Weights of a small transformer language model.
Architecture: RMSNorm before each block, no biases in attention or MLP.
Training: a variant of SOAP for these matrices, 1296M tokens, 4944 steps.
Each number is 128 + 32 x the weight over its row's rms, rounded and kept within 0 to 255. Layers, rows and columns count from 0. The size above them is the row's rms in percent of the matrix's.

# layer 5 MLP down (transposed), 896x384, rms 0.155, rows 435-456, columns 240-287
size [ 97 105 106 107  97  98 100 103 101 102 106  96 101 100 106  95  97  96 102  98 108 103]
[[ 56 108 115  87  89 132 233 125 107 101  77 154 102 126 120 128  76 180  89 120  73 168 162 108 120 157 139 152 146 109 117  57 128 152 172 130 127 180 135 135 143 162  91  98  64  97 139  96]
 [124 122 135  86  81 117 131 117 104 123 142 106 124  49  66 145 108 108  99 146  67 117  61 195 150 194 109 157 118 167 135 140 144 133 122 117 117 138 117  73 146 115 156 154 163  69  96 117]
 [151 139 134 142  99 114 107  94 175 108 135  90 137 158 171 111 141 116 107 120 127 127 138 112 109 157 140  67 137 108 151 146 103 155 196  88 168 155 173  91 111  94 131 121 162 150  74  98]
 [124 111 123 120 137 166 108  64 146 102 110 195  41 114 152 108 109 150 137 143  81 135 113 132 132 115 177  85 150  86  99 216 165 143 146 164 112 113 150 166 171 204 152  78 115 142 118 130]
 [203 145 130 116 105 105 142 136 165 148 113 130  49 146 104 136 108 146  57 105 148 172 158 129 161 145 115 110 168 167 110 124 161 133 104 109 152 150  87 193 136 140 120 152 170 103  96 144]
 [199 108 154  80  38 111 152 128 103 144 114  99 139 138 121 116 124 139 168  79 120  96 111 170 157 121 153 165 193 180 163  74 135  86 160 122  90  74 176 133 104 159 130  94  62 116  77 102]
 [136 107  93 180 140 127 125 157 174 136 133 167 142 101 152 186 138 149  94 103 144 102 127 139 166 139  77 168 141 132 181 121 168 141 215 134 128 115 189 110 134 151 118 119 120 127 196 120]
 [135 140 137 109 129 206 174 130 128 101 156 111 124 125  77 127 156 144 129  71  62 128 149 170 157 132  95 144 182 128  90 138 126  93 220 105 126 108 100 149 119 112  98 111 123 129 128  47]
 [177  58 168 117  91 170 105 116 145 110  69 110 136 140 137 111 130  57 119  76 142 116 122 150  31 185 128 155 132 110  83 117  86 114 109  92  73  93 123 147 122  97 116 144  96  74 178 151]
 [ 78  59  80 150 217 157 168  90 145 105 148 119 130 123 151 158 186 187 128 166 104 148 164 133  60 151 109 125  68  99  96 111 130 181  94  50 103 176  81 141 159  89 127 140 168  60 137 141]
 [167 138 149 117 104 110  79 127  88 169  97 114 132 106  92 188 118 157 129 122 115 157  78 130 162 150 171  87  97 170 131 141 109 114 159 122  85 103 126 175 121 115 173 141  78 160 187 119]
 [ 62 121 132 184 102 110  86  76 108 105  99 192 153 119 146  62  44 143  61 118 142 130 148  65 150 116 162 121 161 183 103 133 163 112 121 144  98 102 107 161 110 148  80 115 133 155 164 124]
 [ 89  66  74 122 117 147 136 134  78 102 137 152 173 136 123 133  90 164 160 124 132 108 153 121 120 203 141 162 118 148 150 154 190 111 136 169  79 149 111 145 165 127 141  68  34  88 176 109]
 [165 117  81 112  91 120 120 127 140 164  92 144 130 103 119 118 138 120 102 195 148  87 146 130 142  82  86 106 180 162 179 131 126 128 197 146 110 175 135 138  92  66 175 107 102 108 161 105]
 [ 80 179 175 100 114  94 124  97 137 143  95 107 152 120 117 110  89  37 146 133 148 158 136  80 143 107  98  94 126 145 131 177 103 115 174 110 150  87 165  76 146 116 134 172 143 214 148 184]
 [148 130 124  96 109 130 114 178 122  74 157  93 134 160  99  74 155 156  88 113  86 142 163 127 136  89 125 168 167 127 140  97 141  83 106 143  82 116 114 143 115 113 200 107 142 187 103  91]
 [149 140 108 117 120 158 178 156 113 126 185 178 153 133 162 161 137 166 127 103 144 141  84 106 128 105 104  93 101 202 136 156 129  95  87  78 113  98 119 100 106 117  49 111  66 183 173 137]
 [107 152 106 160 128 121 137 179 123 105  91 112 158 125 140 148 112 181 134 106 151 151 148 101 121  95 113 134 101 204 180 126  85 127 165 116 109 161 109 152 131  83  98 147 138 174 171 120]
 [ 91 122 141 115 126 108 104 142  72 139 104 140 135 133 111 167 130 131 151 119 154 177  93  48 114 137 195 115 114  96  95 114 116 127 103 100 138  93 120  86  91  99  98 145 140 156 159 115]
 [147 172 156  99 170 119 185 160 136 115 138  76 129 135 154 137 153  89 103 156  84 158 136 168 107 123 135  84 102  65 189 163 132 173  86  97 111 110 129 127 139 131 154  96 158 109 152 127]
 [204 120  54 160 144  62  97 154 116 143 108 123 160 131 115 133  99  97 129 144 159 130 116 165 125 173  98 156 151 142 169  69  85 132  82 136 154 112 162  76 146 142 146 103 131 129 121 125]
 [ 48 149 117 122 109 166  89 115  87 104  90  92 134  94 104 134 121 117 169  88  78 179 174  96 102  64 173 173 120 131 155 159 143 144 126  98 167 198 152 121 136 116 114 104 167 124 100 129]]
# layer 5 MLP gate, 896x384, rms 0.151, rows 436-456, columns 240-287
size [112  99 100 107  93 100  99  99 104 104  99  98  93 112  93  99  97 109 100 105 101]
[[135  92 175 128 139 173 126 138 130 179 132 167 161 125 156 171 148 119 199  82 120 134 123 127 124  71  90 186 133 211 115 162  98 110 170 124 128 161 112 123 104 112 158 180 165 156 160  83]
 [153  80 155 144 181 115 142 153  97  98 142  99  90 176 167 126 129 119 120  57 119 158 171 122  98  97  91 109 107 161 118  74 129 166  67 144 199 119 155 138  83 137 133 130 156 107 139  54]
 [ 84 129 129 120 122 172 147 126 107  67  79  95 109 152 152 113 115 130 106 144 198 106 156 138 115 148 126  92  97 134 164  92 135 137 119 112  93 132  98 152  95 121  64 170 147 124 104 127]
 [ 96 101  99  94 120 190 131  96  73  56 148  81 147 121 148 115 164 110  63 153 184 152 115 118 170  99 140 158  91  90 110  69 130 156 149 145  78 121 163  99 105 114 137  76 155  88 107 175]
 [114  93 206 127 117 190 157 117 125 118 136 156 105  96 174 111 126 125  96 130 143 148 113 159 133 111 143  94 107 121 102  77 118 136 101 135  42 154 101 116 108 127  97  73  75 150 116 143]
 [ 68 138 107 107 153 151  92 109  85 139 148 167 155 156 111 142 136 170 161 106 125 125 169 144  86 130  70 136 152 154  90 127 104 174  98  91 104 154  81 143 165  91  88 174 114  82 101 116]
 [ 84  99 164 148 115 119 127 148 159 130  70  78  98 200 131 151 137 120 156  67 148 173 169 174 137 143 111 103 130 137 141 123 104 153 157 145 130  86  93 177 114 113 162  74 175 165 131 113]
 [157 114 188 155 140 107 159 163 163 145  98  85 148 165  79 113 118 129 142 194  85  69  80 172 178  99 172 106 149 133  87 151 138 135 158 151  52 175 181  84 199 120 177 125 100 129 133 115]
 [ 70  82 133 149 176 109 116 152 115 146 120 132 171 157 172 134 162 105 140 121 184  87 129 148 118 107  94 131  70  85 125 102 101  76 134 104  87 161 138 101 136 150  87  97 150 114 120 114]
 [132 187 123 185 117 131 157 115  63 123  99 161 186 153 140 145 128 125 132 145 157 116  94 225 186 160 145 179 175 207 108 154 105  77 112 117 157  96 129 162 100 144 163 143 114 122 141 110]
 [116 117 122 141 127 118  77 170 204 163 134 180 151 133 138 125  87 104 114 155 138  71 109 142  22  93 141 123 136 164 127 134 149 174 102 173 127  63 181 131 130 174 103 109 133 135 170 140]
 [218 119  72 100  81 121 102 135  83 142 158 164 149  75 129 147 120  96 101 127 161 162 174 112 147 166 167 132 151  87 102  83  98 136 159 177 142  88 155 135  77  78 129 109 119 159  94 173]
 [170 160 145 194  96 114 105 139  79 106  70  68 163 120 127 127 120 141 102 107  91 153 130 143 129 120  23 157  99  96 126 164 127 130 162  95 152  98 142 148 107 171 122 101 194 165 175  90]
 [124 115 145 140 123 133 118 135 135 121 109 157  93 173 219 163 116 187 211 111 139  96 105  82 107 148 109 156  91 171  95 103 114 121  92 131 177 119  77 109 171 125 137 133 126 159 147 180]
 [ 81 180 115  93 161 151  69  93 183  95 114 118 141 132  73 150 102 195  45 114 128  80 140 160  88 139 201 143 167 103 118 141 112 133 104  83 141 138 163 149 113  94 171 190 162 134 133 131]
 [ 73 135 170 155 114 118 151 170 135  75 126  66 137 131 108 126 150 185 163 123 128 100 102 197 127 133  94  99 141 158 159 127  67 192 110 114  69 146 141 104 142 147  57 172 157 136 160  87]
 [118 183  87 142 131  73  83 173 129  96  82 113 167 118 109 153  70 148 125 131  80 150 164  83  85 116 102 185 117 136 152  94 119 128  57 149 110  98 179 104  99 141 124 132 169 100 125  96]
 [130 115  96 149  98 123 110 100 142 126  91 134 132 181 178  80 109 146 109 136 120  69 124 192 159  75  92 135 186 163 129 108 131 140 106 149 171 139  89 192 178 162 200 183 109  95 118  92]
 [162  88 105  91 142 154 137 123 117 117 119 116 129 165 150 165 114  93 119 114 112 184 148 101 174 129 120  84 107 182 159 212 185  82 113 109 114 128 107 117  98 112 113 171  71 117  83  76]
 [139  92  81 110  84 123 115 125 179  84 157 128 100 120  81 125 129 124  60 204  82 171 130  78 124 107 173  77 171 124 181 157 134 151 149 141 124 142 131  91 111 158 122 159  90 120 160 116]
 [106  79 135  72 132 132  78 166 152 168 118 148 134 139  88 129 116  85 106  67 120 128  94 154 154 102 107 172 106 152 129  94 153 101 100 138 149 190 153 113 126  77 106 155 140 195 122 169]]
# layer 5 MLP up, 896x384, rms 0.162, rows 436-456, columns 240-287
size [112 103 106 111  96  91  98  99  97  99 101  99  94 104  94  99  94 105 101 103 106]
[[162 110 157 157 103 151 140 119 140 117  66 139 163 120 103 100 131 131 134 166 156 140 129 141 131 182 155  96 109  76 109  72 165 102 119 116 117 140 151 155 149  92 108 123  92 107 119  86]
 [181  83 143 142 172 146 165 115 150 102 152 102 106 105 122 122 138 151 104 180 164 172  87 157  87 157 114 150 111 155 108 125  95 149 121 103 113 115 182 115  80 142 138 161 137 117 115 155]
 [166  88 130 117 104 155 127 122 116 164 176 167 103  96 101  91 153 125  75 106 138  77  58 109 134 115 106 162 118 111  85  99 142 169 128 117  91  69 136  71 122 171 119  86 127 175 178 206]
 [171 131  86 200 173 159 176 129  88 114 124  91 150  92 159  92  67 145 107 170 180 167 138 123 154 133 100 122 110 191 140 112 116 169 119 140 126 119 137  52  79 181 103 124 154 172 111 170]
 [176 128 188 122 175 117 108 125 153  96  81 161 113 155  89 139 159  88 203  89 148  85 148 114 169 104 151 169 175 142 137 192 135 113 135 112 150 132  81 139 167 128 168 169 131 112  86 122]
 [135 149  98 164 112 126 116  99 129 120  76 175 146 143  75 118 111 112 141 162 154 147 205 166 162 109 113 161 121 127 145  91 142 126 106 171 181 142 153 118  39  93  92 106  93 119 133 105]
 [ 72 103 203 134 109 166 108 162 158 115 138 151 123 129 111  98  98 117  90 156 124 124 138 104 140  78 159 136  79 145 130  90  77  78 138 146 100  92 168 166 134  95 148 159 164 143 142  92]
 [ 99  73  63  87 129 108 161 120 161 174  57 110 134  93 135  88 139 156 115  54 141 194 147 144 162 133  71 142 154 127 126 154 159  90 136 130  98  85  71 134 104 129 117 104  77 148  92 136]
 [124 101 165 127 142 196 114 243  76 136 114  95 133 126 151 106 108 101 130 134 191 140 128 181  85 152 131 185 125 148  43 158 136 120  92  92  93 117 130 130 149  54 149 152  97 111  83 116]
 [108 101 151 211 159 124 147 174 187  96 119 188  54 104 144 112  91 204 168 163 126 166 122 104 128 140  94 113  67 158 158 158  94  91 111  95 175  77  54  80 180  76  85 130 123 104 141 115]
 [137 193 161 132 153 121  82  66  88  72 132 103 157 144 110 123 127 157  65 104 121 173 141 147 103 115  93  97 165  73 131  71  92 134 141 110  98 139 122 159 145  64  85 112 139 144 109 138]
 [191 149 119 145 113 133 111 153 154 153 191 172 123 108 130 109 132  94 150 134 177 105  54  69 162 186  89  92 100 131 178 135 163 162 124 116 149 104  80 182 129  86 137 105 156  94 155 148]
 [172 128 116 122 150  98  97 167 138 136 122 136 152 153  74 148 144 155 184  70 154 206 133 108 196 133 105  98 107 124 105 131 138 125  92 150 172  92 171 135 170 130  86 111 137 146 117 154]
 [106 155 106 194 140 198 135 107 110 178  99 114 118 159  45 111 173 155 148 125 124 142 147 125 105 139  87 156 151 101 173 103 167 111 147 136 170 111  95  97 129 133 125 156 118 123 101 113]
 [139 140 113  73 151 154 137 138 137 188 101 131 131 120 110 100 142 143  84  92 139 142 155 202 111 161 154 115 155 102 113 136 136 125 129 130 100 118 183 128 137  83 142 103  90 107 100 106]
 [ 84 156 107 126 160 120  99 123 105 113 139 179 109 134 168 144 145 143 166 175  87 136 103  85 132  80 157 126 125 152  87 130 168 149  94 151 138 160  84 128  96 122 117 131 156 154  92  94]
 [168 130 148 145 118 137 117 161 141 119  99 114 120 156 123 122 145 109 153  74 114 166 178  80 102 131 150 101 129 114 106 146 115  94  46 158  93 136 150  83 148 103 150  90 176 164 173 187]
 [105 104 158 100  80  92 131 142  99 126 142 126 189 152 117 175 145 128 159  78 132 150 123  92  77 167 112 100  99  79 100 117 112 158 202 142 142 167 177 116 129  77  91  87 181  90 138 147]
 [172 159 188 105 114 165  97 114 166 117 123  74 145 126 160 139 140 132 138 101  55 122 103 158  49 126 123 156 110 191  94 114 104 140 165  75 122  95 150  96 158 155 128  96 171 149 120 163]
 [ 91 158 105 138 145 171 117  96 149 162 114 146 125 143 108 122  94 165  71 175 172 121 153 131 142 121 101 138 132  87 101 128 135 217 137 178 118 115 117 174 164 128 106 131  92 130  77 130]
 [167  77 133 163 122 154 100  87 113 140 160 101 125 148  90 145 103 116 105 163 133 178 107 141 153  91 110 151  93 109 146  93 156  99 132 133 120 182 140  86 146 102 144 142 133 173  91 145]]